config = dict(
    n_layer=22,
    d_model=256,
    bias='none',
    tie_embeddings=False,
    init_std_down=0.0,
    warmup_steps=200,
    decay_shape='linear',
    final_lr_fraction=0.0,
    doc_mask=False,
    train_tokens=481000000,
    dataset='wikipedia_en',
)
Each number is 500 + 50 x the weight over the matrix's rms, rounded and kept within 0 to 999. Layers, rows and columns count from 0. Numbers have three digits each.

# layer 6 MLP down, 256x704, rms 0.107, rows 214-255, columns 0-63
571421555474390507475537548440457477470503501599441552552533478506512483544582550514521490547502594556551504593438470527422510558519550471476490549563544459596468557489525540437489506509475519
476503475490535595470519509413462531531527480601523556569507550508524481402421497526559597527554517533502615462564514456466459516537549432525414432488519441536480569527435423505538478434514516
406434440520574497547464538594484420410525565459568554524521451469490479493477430420481455491494354556501563545494581443553494476556415545375428420517502433543456489501486436461531559503498507
502534529602466468480456520486505435538533519432481495540463518488489416443480519428537482479448483592534510470492518576486515436489511477434493496513500482533603553494515560462485552528477435
472440507461560568500553448486567431488464480583510494415463469464423541469482449496510421492536564539457525460600483502522507463453533486472565523557461622546487528514465613485520576521433465
471442519497520487433475485487504514523481443516517443531472363475498444547586469470587444519401491548554558489461427487411486531507533523454468520526502504416548522607562481424494463468464537
520495563478415473390500404517564426462499553524497531494599495512497471477450368493546530440562459501576495523515478451577503467552471526424513572572471471569489405445562500485481462541553453
459476498426579524492574472495561567453432526573520518401457516484511576504445351410542521453598463455537445529453498516491522514515565504539512477420473582547510480541526465550472488479469502
582574557459545662564573451444363460477482596569459416459515496458615540471464439543568507532579557615580499528448384585357458527631523420464531621422508480526444469571478357426646595471369431
579526489518574526543471461443557587522489510456539519503485509536549520462480530516517467421614496552563438582477503570524510442393502415518464662473559482543414611486535522473458488441426425
550510532502531528562472516541392610494491549462524473460516549513516458484577450548503586496535532463519434524512450511498470439470483564463449569444462483482391455443540521513467576549485498
582536566563533466518508514520595508527506519571467542522597403460438508453565508508419568473453562535495457590473509521582506501519515478548499466498495469448497518500469514558529529539516485
416494526512492464602490492547474464498598524533505459501445483461569518506374482480429509401475489551559472533525484498531525474555520461523506443501534494534506526589460381482556498531485449
585539481494523483436598461478556540524489564513497472562488436499531540425402434434463496484582588479478441467447472459534475429395464466519503560467518564480577510524539455454586499494573439
475464497529441483497566519509446438554485581516501573484499524467399530540496522458486502526495530462469493551496594491526553546535425510509563469452514532507424574430447511414503444408509461
473590539495532438610516472443542424481588532500521513513513599486465436451511482504480527423496453516543442564514510509408448435459486500494500582484341451485441489528501470444488514491518480
478519468521560444568446504441549508534542551414555460570574467440468473525395483525507451509460564474475450511413482509617565490513518468470538449464473537474489441523505440503535431549522491
511524413544421471544464465560551499499439438521435531446467445467467494555607475424476401595477506504432425545511486498455496443572509465485576557599406442478496586487550435540524459494547418
445509479444476466499505523580492535447507555482480437543434544456460536533492431553481536514534463564525507427536546531499475442414484490619444526427400533421476430462459459556510515484573487
587422480490568450442497464434520536531505540465465523485554417477531513491517567398585491482516528416452453476492559536519411452434426560528528482519602489441486579504479513552499489448437540
417518534493452392492459525446504484455556415485467506454499416463476537506455536459574515457428549517502505445517483497514536466457555477404469519588401498535422562483469462479452359486483422
508457512496582535532499538635535518466435423562520515448592483518468512461526479490501487464510457610537472566511460444488502522554506454552474639496533491462512566478482516482443419513473498
520492543628527484474516522539534497460534427525559439555586562514545519468562489429467341486483539514476546466500523528532472554493558492522460435395536489512454571497455479595459574449451503
475521487616503450520456468471512527521434468556550431572519517412415583530530492473475474473438448477502439400447422470530428547439534515548566504459485503545578496468515486506516480436523464
420471614464444474527383549558589478499473516541479418523475484594578658466413508544463480452498497473501508486459498455488504517550474478537459568477457579414511487552528470545445540475545510
518541559462478504474551512567548537428428528507472452413478479526508451577506374428509527526552496515534524464571432499584437494494534547465445418429469431562479500567596437526523579476578514
501423559498485419450388565498438511459420474458502513582574463486375489503487394639481497454430463447475494514506516388532577533411407503529483522545469406463494558483505440500517542525528511
532533491431479471585543421428533554499547518458503467527493538568460490532550535480466448489469470462531484562517481508528593489542568474435523604377432465571510472547485463482450515465526575
426449438582435442490423554409474457443474581504430543421569513483453472463557481423545422626445574549496538524576404497504398504535566498467472574359440493606498550320531513388435515486458503
527433554488468371495554519518556545540465495440470461513485396567475476562423535534491582441461469492468569552552424551432545514460517446536558552522494413495540518544470468504585531501548470
487564546585547451509511536519582397543500441519541622493472586538519468552502561475547523522515530571588502454451477500495480531601409603565587533471479564488493475492518507556516505492590513
520459484587621483508456519461526559476485559480452488521453496564546449540440534425521508540422622434505501512430486499575570481529533558489487492480560458491572513457540465489503561540490461
516469441528502515508555539473446407510563528591518497463491522627551483501487511492492465486585473547529503469531560544454468491468547511603489498580476454452493572482500491543552518503518559
471585455421446483508523483547453483561591488532511486473564579579458432429414537514469469480529536503439401538451516585444438459519457533486514543410494474509508464455621492495608530561609507
493468481471509462532522517505547568530461451444507510386521468439544573507420569532456495475526530497337538521462531484466424426591437525527437529486531430487554559430550463509484443422498457
507545492460506438456532436460525537430584464463463538365580506506493535418448431525556545374527514404495590515435571466481530491392646515447435417455532562449470573487594540574462507457483492
453447507496515440480409505507471457543544500501467551591565465574498377485475473590537572488525530572437508540433601499500439518410460485534510500557508545441482551557526545529479447481444550
527549513418467493563556475551517414497520514541539415496523468534531531399577544493517610513456466453553486519489554561481578490437526373432598518472562516453474438562549459527415548594563511
523538530531530422478588586576508550490527474543493481538532546570565515506542452579514503591531527593437494503512619537408506611485519570535561490517565478543586505479599479508489447591564505
509578470563554482463469430525455535512479501532515520512480419400468426491524555501456467549497487510494528517448558537549501452489447460533477490422425371515506507486576518506481468532583518
524579520514518523567506502461550468494484511531460424500519444528494516491437455525585571473500453525471543438523456479553455537489543538569498485557608510500448520525555461497530459514513522
509532388603530429511452538479506501379526475493582599490609522549576490529519555474476565557463563564511455478507459452508488571374529420530445556513474493554446563462535528509515462481414472